Each number is 128 + 32 x the weight over its row's rms, rounded and kept within 0 to 255. Layers, rows and columns count from 0. Numbers have three digits each. The size before them is the row's rms in percent of the matrix's.

# up: layer 5 MLP up, 1024x448, rms 0.0414, rows 182-200, columns 112-223
# down: layer 5 MLP down (transposed), 1024x448, rms 0.0392, rows 182-200, columns 112-223
# gate: layer 5 MLP gate, 1024x448, rms 0.0408, rows 183-200, columns 112-223
up182 105:161137068133130119128119079151088105077164135125113105125129080106145099149067111159161095094140154114126125116131177134128125142063088150190151138144132118128095166083118095136172139101136118129149135182080127077152138172152146077164158098119107139163120105148192124211153122141087118162095104166099122111130144114096122197065153157163
down182 105:136131067072183106136198096154147083156088143113142099113090093119139175142166134090145095073152140157099086151107122076090144169165148145169164109164162118141092098060146041152137117074108103099103151104067138137094179176141150106117145128117158147167063144093095153131149145167107078139107139087207146122158173096095105110116105144162
gate183 101:152080115214097135104152169161085177085129079165141072072094149157123130153113163106171164105098118112159077123133139139136121143102097118113107146077136154085125122139100145122097138169125130146158127161142129154131189144163096128133112105081117178138124128125058103120139120133137114170155089121117117119091075171103136142171155084156
up183 100:109129140123149135145101173149139110107057118084192121055128129048106133177149085088132144133171126103081067145086155103062134151086111091120125110077176149113098124082095149109179127100154082084147089129152090113084109102184161214138144141113107120083182201174169114109128147149156136163081130108166114099100130163134125102167092124169
down183 101:164150089171137049094165158175127110125084140229124149078124125126100068091144127136127151162095127095125077152171117045152147129113089115094145156173137145157114115106177116119109133153136139130078159060088081134048117141103130089139087107120114107123140179128138105129145162105078166162136127107107146076131164180110173094093117172151
gate184 105:125098172163125139130107125123168129132131163157128097077180155091108152082134139041159144104138146116070152169098109106120097114159136108140141148144136141110090104138159181121089121136081109114147113109167213132145129133166102112088167179137120171135126098110151103108110149141108155178123165083088154099090124117103158083183151137128
up184 104:138137070118143124141117140086143110098099130095126116129114170061122137143170126151140146077165103083128091163078171120132186147099179114133125147101152139038150169141149160135131199147146093107166178163153089148082119094152127181151117160152144104157109134148142153111141109000113149140135123232145154116088143158069154135125127127123
down184 101:117139134154136174147098129105109112138082130165130146101122170136118142085111145130101116168106128133123104126122158112104083148148157100132119161131146142134163148201105117133074150080131122185097125171124101157123117122144099108137147134148120133117167108096119101100123185132082145155113160123119091121114150189140191137116139160126
gate185 103:109178171138094176105100076139204140103142108121114095115092151166135058060138149138157193136136108125139163129163167133106140086135101144151191136044142081146144157121130076149141131108156160120091193127126079123165100137152131163126156128134146112135130120181111122112122124161127149112166126160094140158127152134181143145083099141090
up185 097:083136161175076123150123134137128101097163086161100153164121106154103139135138121113127136175141132005125129112092143154107200133118144143106139128118169133116071116131117160144075131111121169116124123150134083119173148121149135156093114138154139127185118209136120102127106125124162162151152127197149113145113153079168159122109221110146
down185 097:144120145127156104111143106110101157154050143160133142152144111124161134142162142151122093138173096140169136153091080146165126125138134146107106113157104071143155128067142217170172186132103137172162115173149132116135144140114141160151185107133122173160192115143103140138161103146213156143129141145136156141154121181065132113153101125119
gate186 104:125145124110119071152082101105109132107181178132134072137153133125104096127158129166089136102153125142093063135136121107138159130134163134135108120152086134086160083158169102112157155191085130124112163226141142176165139139134102138138190090153159096134140139084114108071130134110135101141097073089149173181139097161170136097133148114102
up186 104:128137126138100162160104180098076115179116141126159116116187106117163134119114151117125148136158170068122199102130181115075120141123100124167168141099150166145130084078117111035190138075160132071078106100119134133107069168147131142169110110123093117060123171089114133118105125163098149095159134064153135095069068084176073111096158119115
down186 103:107130126185086120117179149090158088145154148110081129113127068186130055137137122129097149153093140071128116107137138168146169099104127146096103170150165072072122131122107129121131130080148113209127191105207150165237096141106158120146116147124122165124103155102158151152177162127123145129082097134107142108078108095111109090123121126079
gate187 100:161143108131152127248111074079094141148133127116045146105113139113088104153142120135131113089109153127097156126099100170095173130103146094103099153073098163136164122157156036161123118145096147155130127059127107182133143108122149160112174179116159107107052160136135102031120213106100095101086117069149072101121114120115082077189093146152
up187 098:076126113071068159137119115180115103132180155079120168174161135131135081104160126233172123063162156162082128086138082133089128092071170128189164129124102094176060123120163099120173134146074156113073128141142093114157186137142142129158145133141132125117144158121125139164156182202094154164125156124133123133108071100124098129123094083111
down187 100:144123117132098104086146084103134080123126185097109158094146125163086140139099147130131108127117102123134121149137113145135124095161100134083114106134120189138135106161134127149105159140117144115149107058127100092133098111094174096158142156101192104114115162063137102135078154108139078114112122115114120091125138111100116153161123155145
gate188 098:150121146144135166123135126155100126082112142140101186138092125076072060062127102123206126138106150173152123083138094160162086117098160083119079076098124111106112135129172093158144114110167161155101147105112090157094146170135096152134131145160125095187090114137107155115152129141100141125163091109134099106129093169133106119149184125095
up188 095:135201101149127115119155155157147145121133096167141128123142176095094131088129089142095184128127158185140137135118146129103114101076121090128139097059138117136098080092092092127158110106131141152069125148115139148091157135161173074091142077125145168137133177118131136115137123151121176101113161127204111164134141134183215109102123161146
down188 095:067118111086099173113111145109165142128138146102073083171173160134204091089112125151139085093134173140104118161110077159141114115103100115107084139144125143082061149127139123069063138166114146103140166091144137160098116141130120123091112155125143163114090111170136086169159077128141091136106150152146178139131124160066164144096125135133
gate189 103:142105119119163146157090118173128141118124113115093150149135177111121160133102076166038136118224121125133144081115142137087039037092149095126206113139141032166134136119163077191123093116153130142099093171056211132104156161099099089141127149142172138219085096089129223149155089155105122093116167103108188140180138139219122151101125130149
up189 094:168142138112136114136155132129079121128196155148172150209107174088139122137142123162170147091134114118090146139064128158072122064138193200156143073145091183112122148087129077102140152169214177152153162108147104164160085138118148122130118166097169163164128143107211139196176112088150188144163135120093102117078055106084159101128136086137
down189 097:153105148156123152130077066135143113153056119116103161053130117174128096186101108078158123120075115134125147077123110104168115180134113120109098132116152058122078116122163188123068088105052061138146142187142130117117166150105136073172122123166084158128074062126133109128060167179149056102067145086120194107127169134175125101110152133134
gate190 102:121120095165094190120169162147124130098084134118090116063148177149122127103102057108100142106160069137123075113145114081137091127134119113112179124131138148121151093149096051111112110143139100087123138117101079123145177145105106097127185098076159096046156123164105135141144103111083087177112162136146161116082075142187111144181126065138
up190 103:195129160085188173151135159136182144112186106127157118111125153143139119144128124093127131135126121078074160107094137134103165156174144108122123141105167123132135125134090173100128164163103140126187140107154170124100180099074164155121125118154140148186098162133168085191131145137179074140221132167170092120165164165208171154145124169137
down190 100:177105168124160127113150122072107150073160224108144123123135134092117105156160101206110075132166131079130134178176179110174115137129177116148128157113134101151143168160126121104163150132134113069157166173136147156155082127131150137103114141133172109158176110124136066146075093135147079139134142143153073148140083154185159093176149066130
gate191 098:155126132183126110105078068109138130092128138203152129101184162150159117123162178130142116163137154205121120138101071149134158143127178128120083109134093102085142145143092165151105110081068149134136105089093121165163163121098086144079092136129136091126122185109125147150143080077096126120185148124075150125155114124109099113088112133216
up191 095:115156109147053043102102166116165121172099153184128108202156103132109102171101112110157117137144149171170093131165110155133130127157157131092055086075112120152081051117110174099160091149155147082148121158146133105097088146096143132151136106109160097118149155136115193179133104140090084132080111175127094132095126147109087109150142124111
down191 098:160097118122149147128159117154129131127140114128121103149088084118099109171104102112108141143092069107140139125177093136173101157118092127118126144133105107135103163126078145137174087183181106094115114141121097133104125170190133174146138150189107170169126079109167118062171161170164122147111132068170121117112141140147134150123096170089
gate192 096:142135173103095115116116124112077150154113108092140110145168098164173172140156116141142111169133125183137157136174051153162121072123160106043143211163151154149142134119118133111150100139138173114080132100135130114187153175099149115114105201153137128122081164170153176138105108073092124125122090094118125144125121054133092172116184174097
up192 094:086155099107125107062086085153132137095163111160128169158189152105143127147103141135106143149109123097149184111164093098125177150080149107096142152123159104095152156133166119177091125117140177199052084073136113147169140126034133147082157126155034201136160141053187128113096179113132128132123104110109114140123157141137167087135059148169
down192 095:105133119154144104176110111164224119082072157127147088091095154118051122138065146142162129076120171119121123144107136120089064130087146095215182100199097152152135138152157136100167125150105084124174180156103092132159142118119114145129151144101194157157142082058157085110081132178134158208170151129130133144122159095121156067150170123183
gate193 103:124120119132135108133109109147103128155107124070161087118191118095135154135114163135150108100164132156081178131128116088193127157140123141171131123140064141122092142177151169152129141171093123118100141116174190176137129158079104165158181109139130053145066087082141101121149168073103134108110102171050157122153099168139119143061188115143
up193 096:162129176152160087135145146129138135142158103173151071177147134135061111087123144164114137128158091188190110133116151084114099100146088165116127143111080089170083084123127096125159215158149089108105136121105140071118119163138203121099158079168100073162161148165139154153181172165112188095099083156107129135137069183155091141125144118050
down193 097:112182077119118149105129153106145016127112150190159146130120163094156132172148118129175151105123137151139137148109158169157188135105175174105156134165177125095141161151187142113119058078142125088093165182166044150079129109189125137147061126097090137099146095088110137145110148148146142106141187141108111178139092079139110072156202144132
gate194 099:134088093158115129168115146150125154144124125117138127119080129105121082122170075157155103103156138097099104151166112194125124122156176203199089120158131101136123090113095105118126141185135147149155129150157091128111137224128115157106129130164106105151130090075083067072086137210105103112101168125084123128133174133096090095129154140072
up194 095:126118109164056151126133090112154124073167115076166136133161147098134117120130225179075112117151193091124136121117149161122127081137095159120138141115067087164175138139136121070118081112119102137117161144128132102098153155121118167130148167135132125132167137160145128081187162141132132138112070131106145153114141136136102071082102179108
down194 096:082133127117145153150093146124159200071134127120138115159101081145121175097110114175152165088135203144106163151101127145145059141145119136173123161130134130000126135071156098107159131171177132109151122172121140132069140122185076145180138088145196101120153110140121091112108066133079101089176090048075089111140136119102104103137189143091
gate195 101:074143151136097147103168181172086125140162123135146137126069138107128087113131158114147041081138167136135095124122116065130113134144134112135106157133148118094087157155083172136126180196143148159120106132149145155126106180159079125109161101158132170176084104107140085164138176130126135165173175109067153125178171177087150134086096108152
up195 103:086118128101167126159129103086152147110128159163156118149148053113122191164085116104081149126105114106075132170086148161125100090134075106198086122062205119084134166126138136152123142055118132190139142163098149107118152137083154088125061108108103147153116144132145168166109112133094117152132100180116144102109217124174160162152122130157
down195 104:140180057141146138165087117139099161114115124049180137122191092141172163114117089125117148158171117094187159062145128065107137133134141166105136070083095142151083146084100106082122132090168125135102131103086135141103118073087132112098148190183142153146155129100119110133092125176170173143114112084137110179114096158135105119145150124123
gate196 098:135155093109234120109084108113128135161141159090106134147182107082090100159086163170086092133180124123109080122115090134092142136135176160147106173089186166117149096177172157123155098141113147094149122149143118127136107184116135160142111155134132123121114098147130106131149116151171089196144112099175097097132086164107096126115128107183
up196 093:065090174132086105157135102118104108107084150128133117131092075104095154034103133155147104134141100168153101132114144120111103122145106177155075100169085146158034097142065096188133137115120205209096123131164133099108091111119152103138082147137113063109125108104114123117155124131161136155116157135106148129165095176101155194092156153110
down196 095:138199112097147107139114185189065181166138145182160099160092135136119156189168117117067121114116125124061100113161185180105139127103169102162127161100165099152129108201088162085092113117124108076128162126187101190153096145126114191101124106098165201125130122090153139135169134129118127185072129135152138136148168133133117104157068128181
gate197 098:106140106064156152170108094175203152142131125109092108166132089148090122130061144137110173151176135146149133152091119129107109137120146064139096082116176154047084114104122101090108100126079132119116159134094084156131191094153105100111103160122121115147135100153141113149079131116142145116188140079074143198115150123107136156208153141095
up197 097:159144116110166056128077210126177131154169173147182060145125154115089078156176143195109134101169153133063167116117137136108107118153151160129151151135103124108104066204130120065128098144192167120084091103155163088133132116103110136080069137127122156144125100130126153176118124136164068186131120133052138115147161144123110107074194139108
down197 098:091159154100120221127144102097079119104168116124127115118058152118138154138152126170106085185066153169127085158103176103165159106097134106152158146159135150160113098124184131115090175056146109122169139097136120142172156101152163106098122122068121143113100130084095150107143179169143151059131141113113110206087161121171145099150106140068
gate198 100:167090130118062145117116114091204163125149127150105172145128179125116105111082161095093175168148090108168146094127151125130109137089133054105161135132120081134139133119135117150128085183095054142138128083087096069165088162101136056158089152106168094097095144202090158129156105119140101141097144103072098157136102131095102129149112131133
up198 098:197206154114128122117149130175141130089113120184115101132125127148119105173123112144097161129145192115137105193121153116134034084114124093038104149163152139133136101120116138160126123086082111053169171164135132167122144120123159130143118144168109142175106124091119124136129118147100123142096154079188110123149100097128075142095076110128
down198 099:131116151110192105179072147121116183165150055077119092089120120097189147074118136124101125117094105120169148064135137107127216081132088157163126115090172205148156102182092151081167075154128148110121138149150095122095129165124098109131207162190135108146108137148178096125119116135141127119169147136065129138114062131116116188099121066103
gate199 095:176085135162095141117153064145108136160093095184059162142120111149096105132120130161189167101084177150118167079147120123109155114186136105122090142125081089123107139101108148109115116168178178110103080153175125174139138149162138159110104150147109193155081185131104114166164108165099087099099145112056187097199114131105145149094118136152
up199 099:132153177071196100161116119143151112136136133137132078141158140187125092116168158123074090056145109157149164126114205130033097137170105111225138129153108107115102084099137128097104127118137108169127084157139136126105148092137107125120132094129158094117143180144120108104052138109176167112122146126167116108092163123138081155164162151175
down199 101:130139129200136150119175177119130151106140158071146148138100095109140162168110094117117136160162121161137084113147135133203163074131168154121168180063127135141112132141133120130100113138109119134106126142139133124133071103145119129129116140103086094093135144187123076120118076137124124104069122082135127122107135135143048119118102184082
gate200 103:111128130113134085193105182154113160093079154109120201116163106132064133063120125155149214114076109124163112130152168184152094184113096096141174188106106174076117145164144131138136186186137121131133158110107103133137126082091114147131113141112106086134110086165155090179117077133148138135162115097168146148147144086093154143100165102170
up200 097:128119089114158131108123104175209111144139118114141097120147035121126173132090137099147141125115105142149148201144126113103134121076105144159118080091138199176133122072150125160114093140100119076067100070148121135086099138121153096113108231191105166116129098103158116078065169188102112111139129098126140108153101145133101099159110211122
down200 097:135180135131118123195134148091162087079111136060098142191167095119120090169147066179170179109119128118112135143126160160112129119183145128127113178102230101132152164135166109120158144154157130142168150138162130146109146086182125131052165088119087158138113153109139173116135046095132066109133128129114134139135102120123133105101122115085